Weights of a small GPT-style language model, trained from scratch on English Wikipedia.
Size: 9 layers, 6 heads of 96, 49.4M parameters.
Architecture: rotary positions, no biases in attention or MLP, untied embeddings, normalized queries and keys, local attention windows, capped logits.
Training: a variant of Adam for these matrices, 576M tokens, 8782 steps.
Each number is 128 + 24 x the weight over its row's rms, rounded and kept within 0 to 255. Layers, rows and columns count from 0. Numbers have three digits each. The size before them is the row's rms in percent of the matrix's.

# layer 5 MLP up, 2304x576, rms 0.0498, rows 2144-2188, columns 0-143
102:085117122120107098165122157128154113113108120125085116125138108108135135151138114152109126128113111154094109137150099117143131124141145180142162161125149106107135106124099138127116133158134159104153114132143128162109121125187125100173106148119076079141124103115172087122156122073154100117113103146109106116173170104068105137114098118130118123109165117123146175127096151130137135136106085187093138148129112147162191149126124126136116
098:117129137177122132121119141131158125117093115150156157124128105128115128082116105108122136104105151160139113132171083121135153121143071124171108157106170134084156169110098151171143168110152070115156118127088128109114093133141151155139106123155086110099121138176096117129111160101101108072113150112111105133140109153126151089110099123114134129145129130150091116130149101130126132114094151124095150135161151124155133144143148142185103
096:188089155115129142127083111115151107140160107104150128123139114094115139138130134090156112162109125118129137101173124121105114169159093123145128143110107145165111157154138126162108110111130085107131141153105158115136175142105145153114152113103117124119096214128128161112161124113142132132099141157083160125129133143148122132170141136118131119105106128148124113137112109106124112133174144146095105124124145109101179147115176165092160
089:074124128093193151158138143131086143100111107101071158134134091111133129124168113103104123151135125088148169105112151124117130119156095150130122145148111125138070151118145112131119143155121117082091143118153143149130122155148155121116171130095079091142133117135145130128122093160097144112150110106127137138155148142120095099117138142121128099111124080101139141147123141126106084127125129115101093137095159123089131115119124135142105
087:106138119148143119116152083153137152120139120101129180142139140114063108170135143161126141109107136106102115091099155120135112166157123145149150124126136131109094113106164151133098141160140123086141161140153132094118168177147089132130114144118143143149126136103133205132169152170106139112093119083126129136168141103120125115127113115115096119125096131147109132144153114127162094144127154121097154114152100141115090100116122158146110
101:120129096108156145145108140082106091126110149144116139132132068121107192161127121116106134149087110123149148122107095081109117123069115123157149194175172109171147128119179119134130155155144150138135120172134102084154083110147169152107151163080143148169105143158116117113125151113132124112129170104093117126160106109155164132126115120126088088117099144144135143145122139137137121137117079128140123124109117156133111093178139140138161
122:113114129114133121117144072167159146120123179090134085135154100110138150134166134094117153159143139156092165121128147097120171109131147141150111128132119139181139149099178132141130145136121108129122157111128129140146138152146137117143131112151087160117167119139102126145119136158110130107159139141099108147120116141156112155126183115112125094114111125130164139115101088112158081089134149104168137098164093161101112118126133110150162
103:114130146086141134116085124134154113142106125122071120149146100110173161129094106099149122117078147156129143113106116114115113156102125140107152109097122102168120132146111106168162130130109144175120087144145113131159134144145144126108115080095111157110148118127069090135121152140165137110140150172127121109151128107156142096102160128090129099128110117090103135122110125119115181108153134114129076119111170110130156135137126123166112
097:160142129141128149126127085125150133126128135102138182159176132160155105085100106126114125155135113140117156132188176125101142103154121129143141094090130126116147151132094112166153130062128169156171103124152107140094171145167146117109182120145115143141128134173123173178097098135123111126160113094125145157131116145108129109115099147101119135122137118172160126165120157145162190165156073135156140179119108149139151107167123159104126
096:151106083140163152081110105131155163166136108147148133112128120158111141086124104116103114112104130136120093136142143119149126137119120125071159143138123117152151157131158115087141116147122101107128085139108132106085124177113114149118092083127124090128082116174169098066128132138147137136113120178108164132110167108140126151101141105129104098132136128119143130100119146138117136140134122126091151107181161117122140138168079094060131
100:157141130149123125160137154130128116142142141085143128088121108138131115154131138158126142157085115139138122137165106102118100132153133158164136121151136147112184136097183132141120127181121109107087126167143099098128147147131092139112154132123140091135145156107159095124109097156084137082156081147096118124149107104113136179123134153168137156130139105144134072102123163167138076127105132123095144143098135167131157125146162121146169
110:131144103152141136111140113129110134144145131122121168130114124155127120090164120107155095147132103133162127139126151122127152158159129150178121123150112131114137126116147172164119140098107163100123099099109121127103082114098125097122118125139152119180107135124112138095097113110157102127156135149110062196083128122137158138117134132098094079100118104115116178092125127162131122114131090105100099081126165156088161100089098120113128
099:148113116134144096151106132152109122139125142115194114162115121166121128127161131132131107113128134104121164120119125169122115125168146140105147108094117122139145087078139149122140140081132092124102143169148116120127158121179140130136142119110062101119098147082120105154135067107146142150062167128119113147113079126140149111144107088100121157110157104121124127145136127136116141120107145109136130134122127114127165181078100133126140
106:151154140129151138113137179168168095122124207145126128111136140111148144122148159135100151123111158130117115142123097086130166121097166130162082161146125144123119112116182155146094121139150123157107116089137119110094152157114111164126154143123111141141137128126132118110098146127129147065124137092121171117117089101156115146125111117125176098149132137145127089117126123123159138104152136113132117168128100103174150139127118162099150
104:153107122119122110151083110150128117094173153137088074134150117135127140162151124172106111126116122115102142122140174127077138111160117141121135099116107105153134114117107116137108116113101173117166109067144116129106123173202121108088140077111122134145075119114131148110117119137136127094109143109121100131123135133144135100096135124134156151111130123141125106120101109095168128149138073122101135103132160163159124144097128156147152
106:132121145104134156150140122122111115106134160137116156094113124087088090110155114123137175179128125115089147094128154132132132157076142123156143124157145152151150100082137094126101172133099134103106084104108122117141141140181135117094106134164115153125112107143098094123130091138151111107097124148122096153080134141102143167139154146144146128109102118137143084151098100155119094133139112102094136110139085129152161127143136108116162
100:131134179086133156143127126160160112147187134100058121125130121147182133114142160139099143126099097112094143181135125116106111125118131142170117127125120156087115129127141138132137132124109153128113148125104120119132153126116087133118159163073159121116110135129119135143124151165154130122136142136098131153089157151110106130122107161145154139123084094126157105111122115109137129133133054116141126134124100127102118109122181158160117
089:137125148125130094152170115170124130134151147100081161157115149149145112086092161097152109163135080155105166099131125116105146115131122186163140122102121139170118129129174122094115137106154141123139197109163129148135148169120122069139097116158114125140139103141109153101143144119123115121160105133111101134083142152182132123119154105158164144139096138107157135124078156139148095116104120116110093135172110114158140148166150140146138
105:130147105129101143145110152063145157136103104130130143160157156119131161100096119155115127097118079150126121111112130158119105104132102165096114148138123100122166134110127107144126138139127131076169112118120162176149135114132128114122074069116072168105133137126074117103113152129147134100090125147111144104133116098117138148133136137134112102098172091161106129077108143145133158175164112097101129135145150139134139134140095147175158
096:123133098125106122164140136155149128137121146144121123174150130131142164119092113088128160129119148108088109122129152106091159103085127126137141128091105111140136136149123137140084129082164110143096121102126139145109149176100167082121136118134128146101136150098139131121133122127151092128139130104131138149122146136119095111118148128169113078145068129166078167085149118120100083139148115129143147132127181136142105141128120181130137
085:141101089144100121135103110148125103124123155125093083085132122148112157111137129061142095109131172171126141085127140131135138147080119139149139126114165181121097119108123148109088138161132113143113150136135104118128072134150175137135143107105126175126108182098143159122092093136117143087097129109124131131159170156114078154117152109181107135157099103109108104087146146100122141130106138147166126084134130145123129085076143127120158
105:143147158086111143103114114112135133146130146109128154107129125125129170136125123131156162148087086108134134099123131149109134154132165152154181145085113135167138097083111138071062110081098125134119129134122118110134117144117151136162131112109112148136113168120124097119123109152131103090159131106075107154098127103115116176149145117110101074145143125128099162098109110136121120142143145059103111126180122129068150112145157102145138
111:116105103166141143092103106119124140122148139125130146141145128108124132127109104153123080125138146132144199104115150105131128153130112133149133125131158119136102141104123154093142115172119146146139136113118127115125126123113107136136113131110099111152130138114096145120076149137159112130136154127109086101132134115090143117097114159132116103126134111141109162130158126107115097124117126109159116158165198105113091112151103130163080
093:121137144124122113138105132149073111109132118104134116140131120105137134110166118076140102137130133139119137153166124111124154154112124114151136161110153104121125112136156119121141107121087117110160136163153143157107132115093110146116126164115170097121146123115133154129132101153098175132147139135125124110107149106107110097149108147119122125106114113094108172166135159122111108181117090146095080078118146124175126148079105111149118
104:195085151156104136078143136160125118090144143097108131107129112141087155123159182121118116113117108095125085157138105130183139114137130143118118147158143127149149100122134127097124085082147152150094157117156138145121104136171122145170135125145166078095119145090142107112134148140117149135113123168131107144126127105092106178096134113122162110129148118089122131106150142118127136137118122151103114150114139139105132103081137129117138
105:141118114128142116120142111098110109103158128122094097176134126107133181113136093090115172138135133065099128062134138147166159130153107135133114173125164118139107098145146129112092093133104132121152188089127139096156148138101153128127106177075145190169146140181089159140144186113125134120137123133119120163110115120101156132109116097125123123126147105101139118141092074132132139142143136120143180145122113165089138125138142196100073
099:116123169128137150131118111144168112089114091109134111160156147080116114159101160155068163149103111145157095106134177098127167082098128143126113158143100121118108185137160136128120112143119154105168109096089116129128140173160114083121086133137105129141122101136122141134110104145135172134143127108117144163117128120182155113124133182095127147142097091161157127114120106125130142084122149111119141151076094120134146133103112123142144
096:146159122128084118151166123139112145115119105085128134114163152099129119091112087131142090144137181099107150148145143129127137110141120152138127126092127177179105120130126100137119112129111124108071088112157124141122092174133150156161106105114123161155112133121114122109107099090106124139156144138144084075142085102141104098093119121064138141073160146161125119167152127095087111158118167119084136140117104162126171106133120126134121
096:151070130131094122127119137159133151113109140139136121091166155146098128080159123122138134177111088113086121139134151114115132175146129133126148137081114123159105103133100159098131142170145144143119131165161158169157089125119095167103173098099138097215134134123157128144140138132104131131095157087125115168089122118171168140159121169137103106135118146138055162099133149186139119119140142125090127121164145162101128126120122100116116
112:088117143120128174130104096140166124142152085143143100110148105117138117091169147148118102197100112129128147069152103139131201154081121146106131143118120112145123147147122134125164100123172106149081119108125141112110127137122166146117092102144110121119129136129115124117099145152154074103095141150132110129149155111137101115107116221090134127155133134144111111129162145138133164083124145146133146114117174127117142089175093151201133
104:091134094108144121129151105096134133100137142119141134149142098110136158093146121103118137122111106124110126068119132127087147112099097127134164121132145087168122101115142147130116130108095094163118126123152110125141163104127148165153164181106128140143138128105128133108171158147134166102132152160110105137100158149157141125132133154144106108125126129114128123129099133133160082135134114142153132104119134124102174103102150167146096
101:115172140102114175110106114119130135115150102100133123145173103156105121126135092104144121099107109130110145121101141120110140128136108118113122147151142132107113160149147167121128187111102113152107135128165122131135113146091118136149149102112127183112132144111126092150131131106165106105112130136117101135092111159158151115127113131156108139102139119138111104115120128115087133086178128141163131135096140107132171114149144192158123
099:177135126160129169091179124179140147089112122138110147150116127149122169152130155096085109139100124114064103130157076147123139159099152159162113134133126103126079119130129124152106107160173160112153171106072092132121108122138164106117104179137118139170124121168129094129116149148136161124141097121116125105139151138134148097080125123163056166134133165165145141160146094149147131155131120146133132126116130137156150150161155122137113
087:098144112125125129162121118130104156118155179123089119076142115083142128095134107125082132130120110093147104110108146108131154107148131123124092205166144131122090118095120134167165152143146131164171177150142138095137134156148102157146133099173144149134127106098161083120126158101133115101146127102109106122146124153116139134125117147177111130121102126116078146105147126116140109143124116112107176100133135146179181150152115166108126
089:144151130139162178151129094104147127146150127131136134136137130104114190077163133148087167112122066120108167114110106115147159088143125165127111133116136143138131132151161125088143131130126132135127163115157105116120113151130122116155113101123136101146104125072115108120116080106159110121135117115124127108110160112112173137117117133150157126156174116117129114141157148154140083115129111145149133124143125120074106148142118156121081
099:101101121162122145149130099150094111154142066123134136166140096132155131115150102130133117117100144146147123133150092157138130121104125130116111153161122147140135126125143172115156165141125148127104147123123130172126125122124078125081078103076161097106117118146145096166113099112118133111120133154138102144136110120106149117106093104131098125120126085165150096127181120143127146134122121171095170148147147161184120164121102104140104
104:159090114143095128175141123101135124106125142153105131158128157144151149117123115106125135159117130111092109144120081123073118112133081158149158130073148116120098128137096131109111121168127106115163123111125105145091100139116160131143112166142113100152095123127094152127150117113148178089147085142130148143117102104073108141155147138104131076152132183144094107098135120185113084103146112124071180118112126170153095091115123098170169
083:093097126143125114127114138113108141060110113162161137074148095153145115148116139132178078142116140145106113124112160148115113119157115146153105136112131141127137126141134093140127149160125123122123177125120122149093140146121145151126105110087102110150095180139111135148135141115127111112143131114112084128130162141141121095105179132133178159082124099148101100077184128088102157129134151141132087114100115154167168122112136144159137
104:112145129120164160133105167103125102140162124142095115116155115096158115120099114105131101147125096121102132109139148075112158129135101134122120119087135154122097155153157142112105156119131105148138136188138135119125113124158083130179095140080139108141089148136163110135111139089129138084106114133094131162145119130097153115153130135148120090121134139082087101117119139138128066100147097150109171173168121125144146143129123118126119
087:082132133132120151160139151130115165109115110103091073116132125101121170124156140141129097139107135095137140147154155111126154112079095132096122136102138116106157124101158150142115153122151141118119160114120167167132142137118159132173157104148096096142088119141139128120106134144098166120142132148092149126139122136145128133137126121116150153131118104118152097141172128128122106161104149127106153147095176154104141180091117109114108
101:092140100157131084114111146105126153109115122132123134117162121117103126140099128117060112132096142079133121121147107124123144122074114137161110140103109097107114139103159169131140178090131158088120143147117147144153131116144090120120115149118124131155144134108156141123142154097131116121132109127090147129128129149167188082080135104148130123115137155093087118124152153153136147142127142155106146119099117082117094136113057105148136
099:130125121140115125119113138154102083131159128113109121091128107157095128139113157099185074141125127144158102112140113102144145171098145151130123127171130119154100110115130116123090119112130086126130165112114095188125162131159109129126140124121068135120163156140120155137169119083163136113157090146130124121146153118102150114127120116131132105101153092133138119118148117104103155114116119207107112098140118153144133110108155132095114
110:171178147146132127126131094113138159139115116106147131178178116094165116092149113101126114144113116084122136103132118102146120093067128131102080143160145145095128106133115165123141111128136114121155172133093133142115128132120155177143151141133129120142107123131132120163095107106109134120137139106107138166114157133125125130120134118131105128079126125149169138114140187115122165120164108132115116142135177139091133114107121174100128
095:146115103147144084149142097151156148121126093128085179139148161134164137104143183138081092117144144127094162094179108101119131116130149150144143108123135103133129187133116168115141126102167142130146119150134161146167095112118146095173154113131136111117110102147129129169151123163101103120182121124073100132142129116140146165133129125131129144133147150132090122154118133115190122146143136108162131126121114124112105100119131083147125
089:186109096114162091077145111146120167143146142135131152144110123104103121140143147141114143109109105113145117113124120150118119131097160138096116138118163148127160123134160120150093108116095106115107111161082108131119138128099079130131095161128144148131153145132122131153114124137133136151095131127131125106153111122149092121110126169085099132102124098114149167123097104145126108147173114141130137108147133110118111141117127136112144